python train.py --num_hidden_layers=9 --hidden_size=448 --num_attention_heads=5 --num_key_value_heads=5 --head_dim=64 --intermediate_size=1792 --vocab_size=8192 --hidden_act="tanh_gelu" --norm="layernorm" --norm_place="pre" --norm_eps=1e-05 --positions="learned" --qk_norm=false --attn_scale=0.125 --bias="all" --tie_word_embeddings=true --parallel_block=false --init="normal" --init_std_qkv=0.0201 --init_std_o=0.00473 --init_std_up=0.0201 --init_std_down=0.00473 --optimizer="muon_variant" --learning_rate=0.00201 --beta1=0.95 --weight_decay=0.1 --lr_head=0.00657 --warmup_steps=200 --schedule="wsd" --decay_fraction=1.0 --decay_shape="sqrt" --final_lr_fraction=0.0 --batch_tokens=131072 --max_seq_len=384 --doc_mask=true --train_tokens=1283000000 --max_steps=9789 --dataset="wikipedia_en"
Each number is 128 + 24 x the weight over its row's rms, rounded and kept within 0 to 255. Layers, rows and columns count from 0. The size above them is the row's rms in percent of the matrix's.

# layer 2 MLP down (transposed), 1792x448, rms 0.0905, rows 1744-1774, columns 0-111
size [ 93  96  98 111  91  99  99  92  97  91  97  92 108 107  90 105  97  93  99  99  94 103 107  99  97  98  96  94  91 104 100]
[[111 103  94 101 151 127  87 133 133  93 143 152 103 166 126  92 185 126 161 123 128 139 131 102  93  66 137 108 121 116  85 144 156 116 168 145 155 103 161 164  76 146  97 122 142 124 169 130 103 139 114 127 144  91 135 165 102 122 122 124  80 130 108 124  84 130 136 144 166 143  80 117 163 113 130 101  74 130 174 131 128 100 146 150 136 141 123 120 148 136 164 150 139  96 113 133 120 103 141 109 103 112 101 130 129 135 145 150 139  78  93 130]
 [110 119 136 143 117 134 107 150 152 161 167 118 108 138 150 157 130 127 151 108 177 122 127 163 124 131 146 131 110 105 139 121 136 134 130 106 112 148 135 114  67 143 124 133 144 154 192 112 162 144 132  78 122 149 151 127 127  98 172  90 113 132 139 119 132  92  99 114  98 104 136 131 146 124 121 155 161 105  87 126 127  91 148 149 119 138 158  88 149 132 110 107 114  58 147 136 169 165 147 137  96 115 122 127 100 123 115 119 143 110 120 142]
 [135 118 166 142 148 117 104 148 120 119 129 146 121 105 120 129 166  97 137  98 111 116 167 102  85 181 130 111 141 136 110 133 130 156 151 125 136 110 160 131 161 152 113 128 140  97 129  95  91 101 148 104 154 111  96 133 172 117 131 108 116 117 133 110 139 151 119 161  85 112 119 138  93 110 134 131 105 148 100 158 143 169 136  88 101 114 124 125 115 152 110  99 104 143 107 100 130 159  97 119 144 171 149 143 206  62 127 119 128 133 109 102]
 [101 162 114 102  91 123 127 146 138 139 137 111 117 146 119 130  78 151  59 116 114 120 151 115 142  67 104 129  89 128 122 155 151 125 112 131 153  74 162 131 132 169 126 132 106 122 142 121 122 137 116 126 127 158 124 136 122 123 156 146  94 139 130 117 166 107 118 112 120 131 151 158 149 116 158 141 136 157 105 126 135 109 151 118  96 171 131 117 118 160 132 140 123 150 141 157 131 113 159 155 142 147 142  91 131 141 159 133 126  94 122 104]
 [147 133 125 108 110 129 131 136 111 134 116 117 137 128 139 116  89 151 137  65 109  89 135 118 128 150 136 103 137 130 172 108 110 148 116 124 105 146  89 122 162 111 142 116 140 141 121 126 127 140 105 110 132 193  90 156 135 158 182 156 149 115 136  78 118 147  97  99 153 110 132 119  90 112 154 144 111 134 123 142 102 146 106 143 180 143 122 137 117 142 171 134 136 154 175 155  99 146 119 141 128 148  64 149 159 107 146 133 119 108 138 104]
 [111  91 168 130 164 109  75 109 116 128 119 151 171 137  83 155 137 123  83 154 168 131 181 126 112 146 132 118  95 107 107 156 131 127 183 141 123 119 112 116 133 136 128 114 126 124 155 111  98 129 101 144 136 122 128 161 121 120 129 139 114 154 118  97 131 114 105 122 120 144 144 159 134 157 153  98 137 106  92 134  92 105 134 122 166 137 100 113  99 134 103 154 183 124 119 144 128 191 144 128 114 131 111 100 105 124 166 116  91 152 132 131]
 [125 118 126 120 152 175  85 125 135 151 156 120  95  87  95 162 141 132 113 153 115 135 163 133 118 155 105 132 170 120 126  97  78 148 120 109 144 137 131 112 118 156 138  90 177 127 156 125 106  91 151 133 134 107  99 133 129 133  76 139 123  91 162 129 129 149 161 147 127 156 149 116  84 153 166 124 137 155 144 167 123 104 149 134 135 180 121 134 124  61 123 159 155 145 126 130 144 170 162 112 115  92 178 162  97 157 100 145 113 124 116 139]
 [121 123 134  84  88  68 127 115  93 104 138 110 110 184 167 150 123 128 136  82 140 135 130 130 128 123  86 136 137 179 162 143 134 132 152 124 125 140 154 107 147 114 161 133 143 120 139 177 127 131 115 138 136 168 112 158 129 138 156 114 131 100 124  93 116 128  95 124 184 183 111 108 120 119 131 117 121 143 128 118 114 150 169 164 133 151 128  90 104 103 154 105 113 156  89  82 122  95 117  86 100 152  94 120 167 105 131 114 120 124 169 137]
 [126 103 113  93  91 120 125 122 134 109 135 148 118 133 132 137 126 155 122 151  45 123 150  96 134 130  95 108  90 127 142 116 126 137 132 142 168  97 181 145 145  98 179 113 148 139 142 140 150 107 130 109  95 153 135 117 130 107 129 151 142 154 131 152 107 139 126 162 116 168 129 150 123 132 101 122 118 132 119 139 150 110 152 131 126 124 125 112 140 166 136 137  92  47 138 144 146 149  85 114 166  97 125 132 150 149 136  80 142  95 142 139]
 [147  82 104 130 129 151 122 138 110 123 115 112 146 108 101 152 134 133 114  95 106  87 105 113 152 206 158 146 114 165 131 118 145 125 142 143 108 138 139 147 178 110 162 137 128 133 198 132  99 138 135 132 168 118  89 129 120 149 118 134 141 142 148 139 125 138 146  99 137 100 122 144 146 135 115 117 148 108 139  85 146 150 154 152 119 164 111 154  93 154 111 134 118 129 108 140 101 167  86 127  97 103 104 140 118 170 138 120 109 115 161 158]
 [153  98 115 132 119 155  84 136 140 130 162 105 104 132 112 109 178 134 139 143 149 153 136 101 106 131 170 137 132 138  99 175  90 139 124 138 126 143 157 116 154 101 110 106 118 170 106 127 111 130 122 129 159 130 149 137 121 159 109 118 131 123 143 146 144 136 153 109  74 136 141  86 111 122 125 131 137  91 129 113 121 176 152 149 136 125 175 122 168  99 166 115 122 148 100 146 134 105 117 159 105 136 116  92 129 183 113  99 124 120 164 126]
 [142 131 108  96 106 105 111 135 138 115 140 134 131 173 160 142 148  96 119 140 118 123 159  81  71  62 111 144 112 128 146 143 105 115 139 165  89 144 156 148 136  96  98 115  84 125 102 155 128 174 149 134 134 176 116 136 127  85 109 101 139 113 164  78 102 101 139  71 149 139 136 171 136 125 147 100  97 109 112 120 148 151 132 124 121 156  98 143 165 171 116 158 121 103 136 147 136 133 114 140 118  99 109 128 161  94 139 107  87  96 144  59]
 [113 120 127  88 125 137 157  93  94 150 110 161  72 156 110 128 114 117 146 147  85 139 128 152 144 150 110 130 159 154 115 154 112 100  70 101  88  90 117 185 153 107 110 156 150 128 138 106 136  96 139 143 129  99 102  90 118 107 144 135 107 150 146 136  99  91 129 127 115 128  88 119 103 128 118 157 119 158 129  94 148 117 176 138 109 136 124 135  88 114 151 112 132 144 161 141 157 152 100  80  95 150 101 163 125  72 147 110 127  98 102 145]
 [114 121 117 127 143  95 131 120 127 145 137 178 133 144 115 121 122 127 142 176 154 128 113 152  94 141 122 160 156 100 125 147 123 117 108 103  96 157  83 100 135 105 115 142 140 145 134 154 131 137 127 131  96 151 166 116 102 130 115 147 128 156  99 136 133 130 128 100 155 152 131  96 145 116 144 161  88 109 126 159 135 164 128 144 105 115 121 126 143 127  65 147 111 105 112  84 139  75 127 165 114 153 159 130  91 115 131 117 117 124 120  58]
 [107  88 129 124  94 137 104 139 165 125 122 107 144 175 159 126 139  85 139 142 107 101 116 121 121 139 131 129  93 133 113 111 127  91 104 123 158 147  72 122 103 120 124 129 143  94 199 119 150 121 124 104 157  79 124 126 173 127 120 121 134  95 112  70 117 137 118 157 118 133 166 157 148 153 137 140 130 129 163 132 147 107 157 135 141 109 116 133 114 150 168 117 119 128 121 137 146 151 137 141 116 164 152 138 119 159 115 154 124 143 115  94]
 [158 110 129 125 115 169 113 124 159 135 121 109 145 171 144 131  79 134 141 160  87  82 131 120 169 172 128 105 133 138 127 142 121 120  85  92 181  99 106 116 116 108 108 120 130 115  67 140 176  80 160  86 124 135  98  98 157 123 126 126 147 105  92 164 138 123 137 173 140 149  88 131 101 150 119 147 111 141 131 119 132 139 145 106 119 127 178  97 102 139 114  89 132 134 104 124 121  96 123 122 123 122 126 121 144 113 127 116 123 131 117 127]
 [130 162 136 121 118 113 154 151 150 167 155 120 136 136 117 107  90 143 147 106 108 106 141 161 158 107  94 146 174 133 129 103 140 144 159 144 160 161 131  99 155 116 153 110 102 118 155 124  81 138 129 122 113 102 133 198 137 137 131 117  83 144 106 153 119 115 128 138  98 112 120 159 160 123  97 150  99 119 114 134 148 101  88 150 126 100 131 105 128  93 123 114 145 136 161 140 128 121  99 114 161 151 157 106 111 121 136  98 113  88 162 133]
 [104 110  50 129 111 118 125 135 115 135 148 163 113 133 112  86 131 137 128 142 187 163 116 151 111 170 129 134 147 139 126 143 134 136 123 138 122 131 137 133 146 128 141 125 162 151  98 165 124  96 108 110 126 110 134  91 102 140  85  90 127 121 136 130 126 119 119 125 107 135 136 130 133 121 123 147 121 110 133  88 131 101 165 136 127  82 123 115 136  83 137 144 159 170 137 130 152 123 104 150  92 125 132 184 132 107 129 161 158 143 133 149]
 [128 155 147  86 131 160 148 116  93 142 128  83 116 133 131 140 111  94 134 122 107 133 163 146 105 149  94 139 122 119 121 135 171 151 156 104 148 120 145 129 121 141 113 136 150 105 164 133 109  97  84 128 133 153 145 162 133  90 117 143 117  96  95  85 137 126 159 161 115 120 120 159 115 137  92 116 120 141 114 115  71 123 112 118 144 138 122 112 142  77 138 139 106 102 124 103 178 134 175 136 152 136 115 112 136  96 144 140 141 142 119 148]
 [115 161 155 120 120 124 172 115 141 134 158 110 146 120 131 169 122  98 142 120 130 148 130 128  86 142 187 113 118 132  82 106  91 129 121  82 146 143 172 146  98 133 106 114 153 146 118 142 120 129 115 141 130 151 136  96 141 146 109 144 130 121 110 125 173 134 117 128  66  82 148 126 133 149 131 111 146 137 132 133 108  93 128  92 166  91  93 112 123  92 115 131  90 139 126  80 147 130  94 164 149 144 155 173 114 105 117 122 135 129 123 135]
 [ 77 122 149 132 111 149 126 154 159  94 137 104 117  87 122 119 103 145 132 154 143 151 108 157 138 111 135 140 142 104 138 103 102 102 153 130 148 141 143 144 151 159 165 118 140  98 117 143 133  99 136 170 151 158 161 172 129 142 122 140 104 134 122 110 111 185 118 113  99  75 136 106 122 109 123 151 140  69 162 140 132 135  97 145 132 140 150 160 140 108  98 145 132 158  61 101 130 115 141 119  86 135  91 163 123 104 124 152 132 142 210 106]
 [ 90 100 106 164 156 114 100 111 117 143 113 129 141 112 101 135 101 160 120 132 153 130 119 140 110 124 111 121 113 122 111 136 111 120  99 129 127 120 121 110 113 139  89 100  95 146  91  94 108 119 156 132 123 170 102 129 125 159 160 101 104 162 114 163 124 106 153  92 111 174 116  86  92 129  97 126 132 111 122 142 138 159 124 132 109 166 127 170 116  73  63 148 146 103 171 125 116 111 130 181 166 152 116 106 127 123 120 139 122 150 145 114]
 [122 163 127 155 145 162 156 157 135 139 124 136 168 161 110  94 158 140 120 136 155 157 145 115 131 132 149 150 123 111 127 193 132  99 144 134  99  95 131 100 108 108 137 117 109 129  87 124 126 149 117 156 201 104 107 141 127 121  87 118 163 148 117 103 110 105 123 146 133 138 154 110  93 145 130 136 109 132 120 122 127 143 112 107  78 110  91 144 119 149 155 149 149 133 105 131 112 160 126 176 141 138 157  92 106 101 107 137 121 122 163 129]
 [103 117 148 119 125 154 118 133 125 148  97 165 130 114 105 157 159  94 127 109 156  82 115 108  87 130 108 126  76 185  96 138  97 116 152 122 136 116 131 120 118 150 116 103 176  98 141 101 132 139 135 167 114 119 129 117 144 109 125  97 101  85 124 129 115 129 112 111 135 148 132 104 126 118 137 127 102 127 121 102 117 108 122 122 137 137 148 152  81 120 137 149 113 143  99  97 126 156 152 109 121 135 116  98 154 154 143 152 124 203 100  77]
 [154  89 116 126  93 128 135 114 104 166 122 134 113 148 169 171  94  90 111 123 163 129 107 113  82 163 122 121 168 183 150 100 133 118  93 103  95 118 169 122 114 140 110 138 122 113 136 130 135  75 171 149 129 158 115 129 117 119 119  90 170 148 152 169 116 111 128 118 133  96 123 128 148 109 122 190 119 140 147 159 156 133  99 119 142 109 134 108 129 132 103 127 141  74 138 156 148 120 135  97 126 152 128 136 111 137 113 125 134 101 178 122]
 [ 79 142 148 111 116 129 126 128 128 146 108 154 167 130 134 102 155 140 145 188 111  46 136 111 125  80 131 165 147 128 154 132 140  83 160 124 150 138 125 169  95 158 129 139 159 152  64 113 126 117 143 130 143 168 123 157 147 124 150 184 127 176 127 109 105 161 168 165 183 109 163 183 147 118 156 121 152 122 122 131 156 125 150 147 150 147 130 131  93 130 149 106 138 109 103  95 148 126 112 191  94 139 121  60 120 158 116 137 116  92  95 160]
 [106 106 109  92  81 160 121  93 126 117 110 158 108 138 161 160 114 154 111 119 142 143 158 106  99  64 153 117 167 120 130 104 105 107 191 125  91  99 120 127 152 148 148  86 121 104 129 140 111 166 143 157 104 139 115 144 116 145 139 120 127  87 139 107 101 166 111  99 120 148 115 161 129 113 123  93  95 105 151 140 112 118 103 144 120 152 122 142 127 135 114 126 134 183 121 155 115 123 126 146 124 123 101 150  83  80 173 110 128 143 166 132]
 [ 83 140 103 104  34  93 135 117 101 109 117 152 161 171 116 115 123  97 167  87 133 148 153 114  88 134 123  95 162 123 122 127 115 130 179 118 159 140 128  97 128 164 148 148 131 177 145 123 140 161 129 134 102 106 103 110 141 153 153 147 108 153 109  98 116 143 128  96 130 145 140  80 163  88 150 107 132 157 151 100 141 112 147 126 167 116 143 134 119  92 121 112 157 117 112 130 143 128 143 134 104 115 140 106 126 184 101 123 111 155 115 121]
 [139 126  94 116 138 115 202 130 159 106 148 123 146 160 153 108 107  93 110 154 130 139 121 146 132  82 109 158 144 129 149 156 138 182 119 141 151  87 120 143 118 155 128 113 139 114 131 110  91 133 114 130 183 165 134 112 129  97 122 135 124 163 134 136  93 144 165 106 144 142 105 139 145 113 136 155 123 132 122 111 122 142 140 172 120 132 141 118 143 120  93 162 197 167  86 120 135 136 107 111 127 131 108 108 155 167 108 110 139 137 164 168]
 [105  90 131 102 136 153 106  77 109 106 117 122 169 142 173 112 163 101 120 125 145 138 158 101 113 134 124 121 146 112 113  77 123 155  88 135  86 100 144 194 145 160 146 123 139 123 137  94 110 134 128 130 151 126 102 144 134 113 107 117 123 122 155 126 130 101 154 165  89 145 146 137 145 102 162 124  94  96 104 144 131 114  89 123  98 132 123 104 125 108 139 124 157 103 154 119 130 143  91 153 126 124 122 148 119 136 102 110 176 114 106 145]
 [125 103 168 137 141 102 149 110 134 175 161 113 120 104 128 149  97 106 141 127 143 122 154 160 102 127 107 173  89 140  99 124 103 141  95 102 122 127 128  99 109 112 153 159 122 152 136 132 118 101  61 136 138 138 155 111 146 133 156 116 130 131 112 117 139  97 110 153  95 112  81 124 144 140 120 113 113 136 134 129 111 149 120 150 121 129 142 151  93 112  72 131 170 155 144 127 129 121 106 174 138 106 146 159 123 145 121 147  96 123 103 132]]
# layer 2 MLP up, 1792x448, rms 0.0942, rows 1745-1775, columns 0-111
size [ 98  96 110  91 105  99  94  99  93 103  93 100 102  92 106  98  94  95 108  97 103 101  93  85  99  99  98  99 102  96  98]
[[116 110 132 127 124 155 141 125 103  82 129 162 139 151 118 113 124 123 146 173 136 100 141 107 108 148 118 166 128 149 109 143 116 144 127 117 114 138 143 143 111 161 118 122 132 120 112 135 170 100 125 102 114 134 133 123 188 148 111 157 110 159  90 119 121 144 143 128 104 172 108  88  67 103 156 167 147 105 105 106 152 161 104 101 164 159 106 166 133 176 146 119 144 149 135 155 132 142 144 176 168 136 133 131 110 129 160  98 144 126 106 130]
 [ 73 100 141 102 139  96 107 122 114 153 147 120 169 126 177 147 177 107 153 126 133 103  93 112 144  97  91  97 153 100  84 118 184 123 128 116 135 124  94  97 113 127 140 167 156 127 136  98 111 128 114 168  93  95 128 106 111 148 134 105 124  99 167  88 104 146  93 108 131 150 129 137 120 127 152 118 167 159 133 117 123 164 120  87 138 137 163 157 133 164  78 120 123 121 104 143  96 137 117  98 146 132 133 122 115 142 112 149 126 127 140 115]
 [104 127 131 138  93 179 102 148 155 158 135 117 140 174 159 178 117 141  89 101  98 102 110 159 105 124 151 118 140 125 125 102 110 119 130 135 177  66 125 120 144 160 126 152 128 159 137 122 155 133 128 138 158 116 119 119 141 128 123 111 150 115 151  66 125 141 120 133 136 156 134 117 139 139 144 146 157 138 101 127 112 111  97 112 108  77 132 104 175 158 187 103 114 122 158 163 118 127 168 137 145 153 159 135 150  77 112 160 109  86 143 105]
 [138 130 133 137 127 157 112 117 124 134 132 169  69 104 149  97 144 101 125 156 144 126 135 149 117 132 121 111 113 120 124 136 134 152 143 107 168 106 107 117  82 137  99 101  99 142 143 132 138 119 139 162 133 110 106 136 152 138  86 121 150 129 114 152 153 117 112 128 121 151 149 120 161 127 149 153 151 110 144 151 143 121 169 121  67 146 114 146 174  82 150 141 159  79  87 107 166 109 111 128 112 171 189 131 144 125  87  74 120 114  87 121]
 [139 142  81  92 115  96 119 107 129 163 116 136 124 106  74  67 119 128 137 110 101 144 159 130 109 104 124 101 116 122 152 106  88 146  68 124 140 131 149 115 158 139 141 121 112 113 133 109 172 136 108  94 127 139 127  85 130 151 148 149  95  96 166 113 123 134 174 142 148 107 106 150  73 173 165  92 139 101 118 152 122 161  79 125 103 132 159 128 137 117 121 102 104 103 132 158  99 130 139  80 140 108 158 163 149 100 119 126 136 110  80 127]
 [121 147 140 118 153 134 146 104 146 147 109 127 157 114 121 123 139 184 137 120 117 105 115 118 146 150 143 113 174 107 156  95  86 100 124 121 163  80 153 126 103 105 124 127 118 158 143 159 147 138 124 121 154 143 173  94 133 134 146  86 116 109 115 163 121  98 158  81 133  78 188 133 166 123 113 123 109 130 105 122 120 136 142 125 152 181  92 146 126 121 103 113 119 110 114 147 118 137 118 142 180 149 125 106 106 116 133 124 101 160 135 140]
 [133 122 111 157 143 130  73 129 111 123 138 147 154 145 207 153 158 110 112 130 104 116 127 123 123 130 136 120 104  98 122 110 151 115 112 131 117 111 139 150 128 153 118 102 158 127 166 115 114 148 138 140 118 124 153 145 125 103 115 175  83 133 128 128 142 162 136 164 128 138  85 145 165  92 139 126 131 112 118 100 108 105 101 128 110 118 146 101  90 138 126 141 131 144 160 140 138 105 146 101 122 176 118 116 105 142 131  98 139 158  61 118]
 [120 127  89 125  97 157 155 114 135 152  95 139 164 154 162 169 117 105 115 134 159 142 160 126 135 112 106 126  90 142 121  61 105 124 162 129 123 118 117 111 105 122 153 146 137 110 108 130 130 111 148 162 103 126 149  85 139 166 120 157 162 153  85 136 128 128 121 146 174 158 109 141 130 112 165 118  98 164 125 125 135 107 133 128 134 167 152 129 134 174 106 171 147 130  98  77 145 114 114 137 123 148 150 121  90 102 102 109 155  77 126 101]
 [159 137 109  90 152 103 140 164 160  74 143 114 122 153 133 115 118 159  75 123 137  72 139 123 118 124 126 106 149 116 121 114 141 112  83 165 169 129  99 120 151 100 107 117 177 149 117 118 144 145 135 160 121 122 136 138  98 123 110 164 106 119 154 137 121 102 101 145 148 140 158 145 102 124 127 111 113 152 159  96 128 125 139 125 115 151 149 119  93 136 120 146 106 124 135 129 144 119 111 127 141 116  98 151 145 108  52 158  98 125 161 114]
 [137 122 110  83 158 115 172 135 166 114 110 129 145 114  86 164 125 136 136 109 124  98 125 150 200 117 173 125 114 139 144 132 144 111 120 149  85 124 117 140 104 120 195 150 120 186 121 113 158 105 109 125 154 127 111  87 157 131 123 115 145 146 118  75 141 124 157 159 153 145  99 131 136 131 105 116 193 110 156 140 118 148 110 107 131 145 137 119 165 134 109 139 134 130 157 110 125 119 139 129 137 134 111 142 146 121 145 130  80 112 135 170]
 [129 142 131 152 151 109 156 138  94 144 142 140  86 100 127 142 147 119 119  91 103  75 130 129 174 162 143 116 149 137 120 170 177 136 128  83 193 103 117 109 132 126 169 157 109 152 121 132 125 124 122 119 118 112 142 154 101 120 138  88 124 143 134 134 150 120 123 144 103  96 141 129 108 126 143 104 137 128 116 145 122 169 135 145 149 142 110 106 159 100 157 158 148 105  82 125 110 147 136 107 100 139 129 161  98 202 105 114 131 129  90 126]
 [136 131  93  94 198  77 130 136 140 136 117  97 168 170 106 166 125  98 113 126 118 125 109 153  82  97 178 128 159  98 170 148 132 110 108 147 125 138 102  98 146 150 145 118 135 108 153 122  88 163 144 101 104 148 134 141 115  82 169 136  83 136 126 173 134 137 129 139 111 111 170 158 143  88 112 106 122  91 115 111  86 169 129 131 104 107 145  91  99 163 125 113 145  80 159 136 148 117 114 157  76 125 145 131 132 112 117 170 127 146 105 100]
 [142 139 110 126 110  86 124 131 146 143 118  79 159 117 116 134 108 178 109 159 181 155 106 103 117 131 159 105  81 124 146 142 169 115 148 126 108 113 117 113 148 137 129  92 132 152 150 105 110 104 117 133 122 136 115 138 185 136 134 141 122 132 145 142 132 123 130 147 137 118 159 151 119 118 163 142 107 107 146  88 183 138 101 135 144  88  96 120 146 122 133  78 115 131 152 123 118 123 101 164 147  93 154 111 129 112 100 159  86  87 125 144]
 [155 167  99 149 118 142 117 132 120 159  86 125  96 132 122  92 115 139 107 133 109  62 115 106 165 113 108 132 123  64 141 151 111 155 102 146 101  96 152 178 121 103 145 153 133 168  88 151 157 123 167 154  80 159 106 141 135 161  81 131 118 148 132 186 140 120 130  97 133 128 109 106 106 122  89  86 126  74 156 158 107 142 103 128 126 110 168 152 101 148 106 112 107 137 111 119 151 112  70 138 161 133 104 111 134  99 129 132 175 108  99 150]
 [130  89 121 164 112 118 138 112 159 158 102 112 139 113 166 162 146 150 149 144 122 124 109 102  93 147 103 122 161 127  88 149  96 161 106 134 136 133 113 141 117 130 112 172 138 170 119 209 122 147 128 120 163 140 116 148 144  77 155 175 145  93 117 142 142 133 161 128 132 132  98 106 156 132 167 130 175 146 150 124 112 151  99 117 195 135 108 155 133 136 140 132 110  83 146 116  98 135 141 111 135 131 135 142 137 127 138 146 133 149 110 124]
 [124 154 125 167 140  97 127 122 118 133 114 118 100 138 117 116 107  89 109 149 161 135 105 130  94 105 155  76 130 117 151 116 141 115 124 106 170 151  92 154 108 129 129 126 110  85 118 133 139 134 149 114 186 143 118 152 126 108 160 148 164 180 153 123 133 128 138 143 140  47 118 120  90 108 150  89 146 153 148  94 125 150 138 112 125 128 131 152 128 137  92 112 131 127 113 133  81 152 116 114 156 111 100  89 118 100 141 124 128 135 172 127]
 [118  78 136 124 153 105 110 160 134 106 110  94 127 137  82 130 145 157 133 152 124 131  92 122 141 158  90 110 147 111 126 115 145 129 147 143 104 141 125 117 131 171 136 150 140 128 128 148 129  98  89 164 127 145 117 128  85  97 128 132 132 113 134 159  73 168 111 122 112 159  96  99  92 124 145 119 120 156 157 105 133 131 157 125 141 140 136 120 174  68 132 131 147 105 136  99 124 103 135 133 104  91 140 167 134 146  79 192 150 107 124 131]
 [119 113 100 122 127  96 122 129 132  97 180 128 154 147 151 120 153 122 121 134 132 101  91  97 136 168 161 135  94 123 130 145 106 199 158 137 188 118 141 127 157 119  91 114 186 117 110 116 139 143 117 114  98 102 140 128 124 151 169 101 147 152  77 104 160 132 138 116 136 128 148 130 122 110 160 149 102 126 173  85 122 156 144 162 118 108 126 163 162  86 144  87 153 129 178 132 134 135 149 102 177 183 150  33 153 124 147 116 150  52 143  57]
 [ 80 141  68 134 117 126 121 123 125 138 136 121 107 126 126 107 129 148 117  96 122  97 161 134 162 123 118 109 132 153 131  92 130 136 132 150 161 116 100 133  76 144 128 102 137 164 128  95  82  94 155 147 204 114 137 161 126  99 180 127 129 156 160 155 113  76  69 105 169 113 116 106 114 143 112 113 109 114 107  98 145 176 150  60 162 150 120 154 142 121 155 115 123 163 135 188 133 150 133 113 179 146 115 111 136  89 109 114 128 143  96 120]
 [138 118 136 141 113 125 157 150  90 133 135 153  82 137 159 184 139 129 112 108 120 104 108 112 117 113 121 135 104 103 159 173 158 128 129 129 160 138 162 118 121 130 129 167 163 108  89 160 125 143  98  97  90 112 135 105 171 120 154 158 147 149 113 130  71  91 134 124 173 112  89 121 119 134 109 137 114 153 123 136 113 124  92 132 141 168 142 102 151 157 111  91 145 114 119 145  99 139  87 165 144  99 158 123 156 129 133 139  82 122 125 179]
 [149 130 111 102 140  79 101 127 133 155 107 147 121 144 147 124 127 123 139  98 116 108 153 116 136 161 132 153 111 120 120 142 143 111 127 104 155 102 127 158 142 112 167 127  92 115 121 128 126 130 143 116 153 163 122 109 153 151 152 147 148 184 127 100 168 137 133 123 135 115 139 126 130 160 154 161 135 126 108 167 140 160 100 111 111 126 157 153 168 128 140 118 136 140  88 139 112 152 126 129 134 160 142 178  80 143 103 102  90 134 143 103]
 [156  96 122 136  82 166  89 144 111 131 152 127  95 121 115 143 179 109 149 136 123 107  93 171 133  98 140 110 148 164 119 149 116 135 152 138 113 106 113 110 131 102  82  86 130 133 120 149 115 102 142 128 131 170 157  94 137 164 112 164 125 135 162 121  84  82 138 121 150 103 106 129  93 155 115  95 138 116 149 150  55  94 101 160 116 123 106 125 109 131 145 118 127 128 100 120 106 150 103 121 154 198 187 176  68 158 143 120 119 109 150 154]
 [139 115 102 146 144  95 136 119 111 119 119  88  81 103 145 125 107 123 109 155 141 165 125 108 117 108 146 109 101  73 148 133 121 118  96 129 117 133 166 117 153  83 149 159 130 177 130 134 151  97 150 105 126 134 142  82 117 148 155 179 151 142  83 135 174 143 108 130 119 143 128 120  93 131 134  86 131 101 116 152 146 167  90 134 139 103 187 113 145 119 152 122 166 146 138 118 124 110 118 158 118 150 112 136 127  60 134 109 134 124 145 137]
 [148  87 107 148 117 129 147  94 115 100 139 143  80 130 137 129 107 139 149 127 129 105 123 120 165 110 127 121 108 117 119 153 165 146 141 119  95 154 124 129 103 133 135 112 159  98 163 108  87 128  88 179 140 112 140 129  72 100 118 146 125 141 146  90 125 121 116 113 163  84 141 133 100 170 136 134  75 115 172 117 139 117 146 123 156 114 181 139  98 179 123 158 130 120 116 134 100 123 131 125  90 115 132 136 117 150 144 139  85 129 111 107]
 [160 128 176 101 165  95 125 144 129 126 112 129 119 130 152 103 120 117  79 150 134 122 138 101 120  96 133 100 113  97 176 123 109 121 120 112 144  89 131 130 145 127 118 148 158 129 100 132 128 108  82 164 145 140 133 102 131 189 126 119 147 128 130 150 132 136 117  67 125 139 118 122 120 153 159 151 149 116 127  93 156 176 142 133 179 113 131 126 170  99 137 141  91 123 143 123 115 145 147 157 140 118 119 124 126 144 109 125 138 124 120 143]
 [153 111 159 158 150 152 105 121 120 101 121 124  99 100 124 107 151 166 104 131 104  82 114 176 158 164 152 133  93 113 145 134 150 150 168 177 134 122 145 144 128 145 151 163 123 151 143 114 124 131 172  93 165 115 104 134 123 145 129 146 109 169  95 112 175 132 129 132 145 121 110 112 155 136 100 154 103 141  94 135 113 133 135 115 105 128  73 165 117 122 149 125 147  84 134 138 122 140 128 128 125 149 113 104 139 136 156 164 123 122 103 144]
 [136 128 134 155 162 154 172 127 136 156 175 115 106 119 138 155 146 147 125 100 122 127 145  89 172 114 122 120 124 155 140 166 111 100 105 103 138 105 115 141 145 161 107 140 122 157 116 123 110 120 156 124 148 160 133 159 142 108 138 110  97 109 122 153 125 144 113 139 166 113 127 116 118 158 119 116  99  93 118 141 145 115 111 111 111  97 169 100  97 114 117 124 135 114 104 140  91  94 112 187 118 130  81 125  72 127 121  79 170 150 118 108]
 [141 157 161 135 182 130 134 129 120 141 154 159 161  88 101 123 166 111 114  84 158 128 153 104 151  90 144 112 154 146 100 141 156 137 150 154 134 103 131 106 100 132 133 119 161 132 122 123 131 128 145 169  70  94 147 149 127 128 156 116 148 115 109 145 163  95  85 141 150 153 143  94 113 134  98  76 154  94  82 144 137 134 135 141 158 128 148 119 107 171 139 132 142 105 158 110 140 155 124 147  93 114 121 128 147 111 134 141 132 110 128 106]
 [125  80  91 164 113 135 124 135 113 150 178 142 150 176 165 117 131 122 129  91  95  85 123 104 122 179 154 103 109  36 150  85 131 125 178 125 114  92 136  93 149 132 111 123 113 130 139  93 139 124 156 150 113  98 113 158  99 135 132 133 110 146 126 108 150 104 141 133  82 134 138  75 157 126 109 111 124 125  86 147 118 125 136 150 121 122 136 168 164 148 126  97 135 125 119  88 154 116 132 160 111 142 149 131 102 122 134 139 122  86 164 142]
 [142 149 130 136  87 173  87 108 101 116 159  67 146 137 154 143 112 133 114 122  90 102 123 117 104 148 156  93 113 115 119 171  81 146  89 148 166 119 128 144 122 151 145 150 160 118 190 132 153 108 117 143 103  94 123 141 102 176  84 109 118 122  98 118 155 123 122 165 143 124 117 135 109 118 122 121 143 133 125 161 170 125 144  99 131 102 132 104 137 110 144 138 149 190 109 157 168 117 150  88 129 122 154  88 129 110 113  93 167 130 120 130]
 [118 138 169 194  86 119 127  72 136 104 126  90 111  96 129  95 126 139 127 167 149 141 113 146 150  88  88 128 156 112 115 148 139 129  97 131 132 121 140  71 152 140 137 129 152 109 129 132  86 116 158 118 104 112 137 142 108 132 122 155 163 195  99 139 114 144 130 144 155  83 142 136 162 168 154 159  90 122 118 126 171 136  85 112 101 109 127 173 153 105 126  81  79 132  97 147 128 138 124 133  89 149 129 136 119 146 128 157 131 111 120 118]]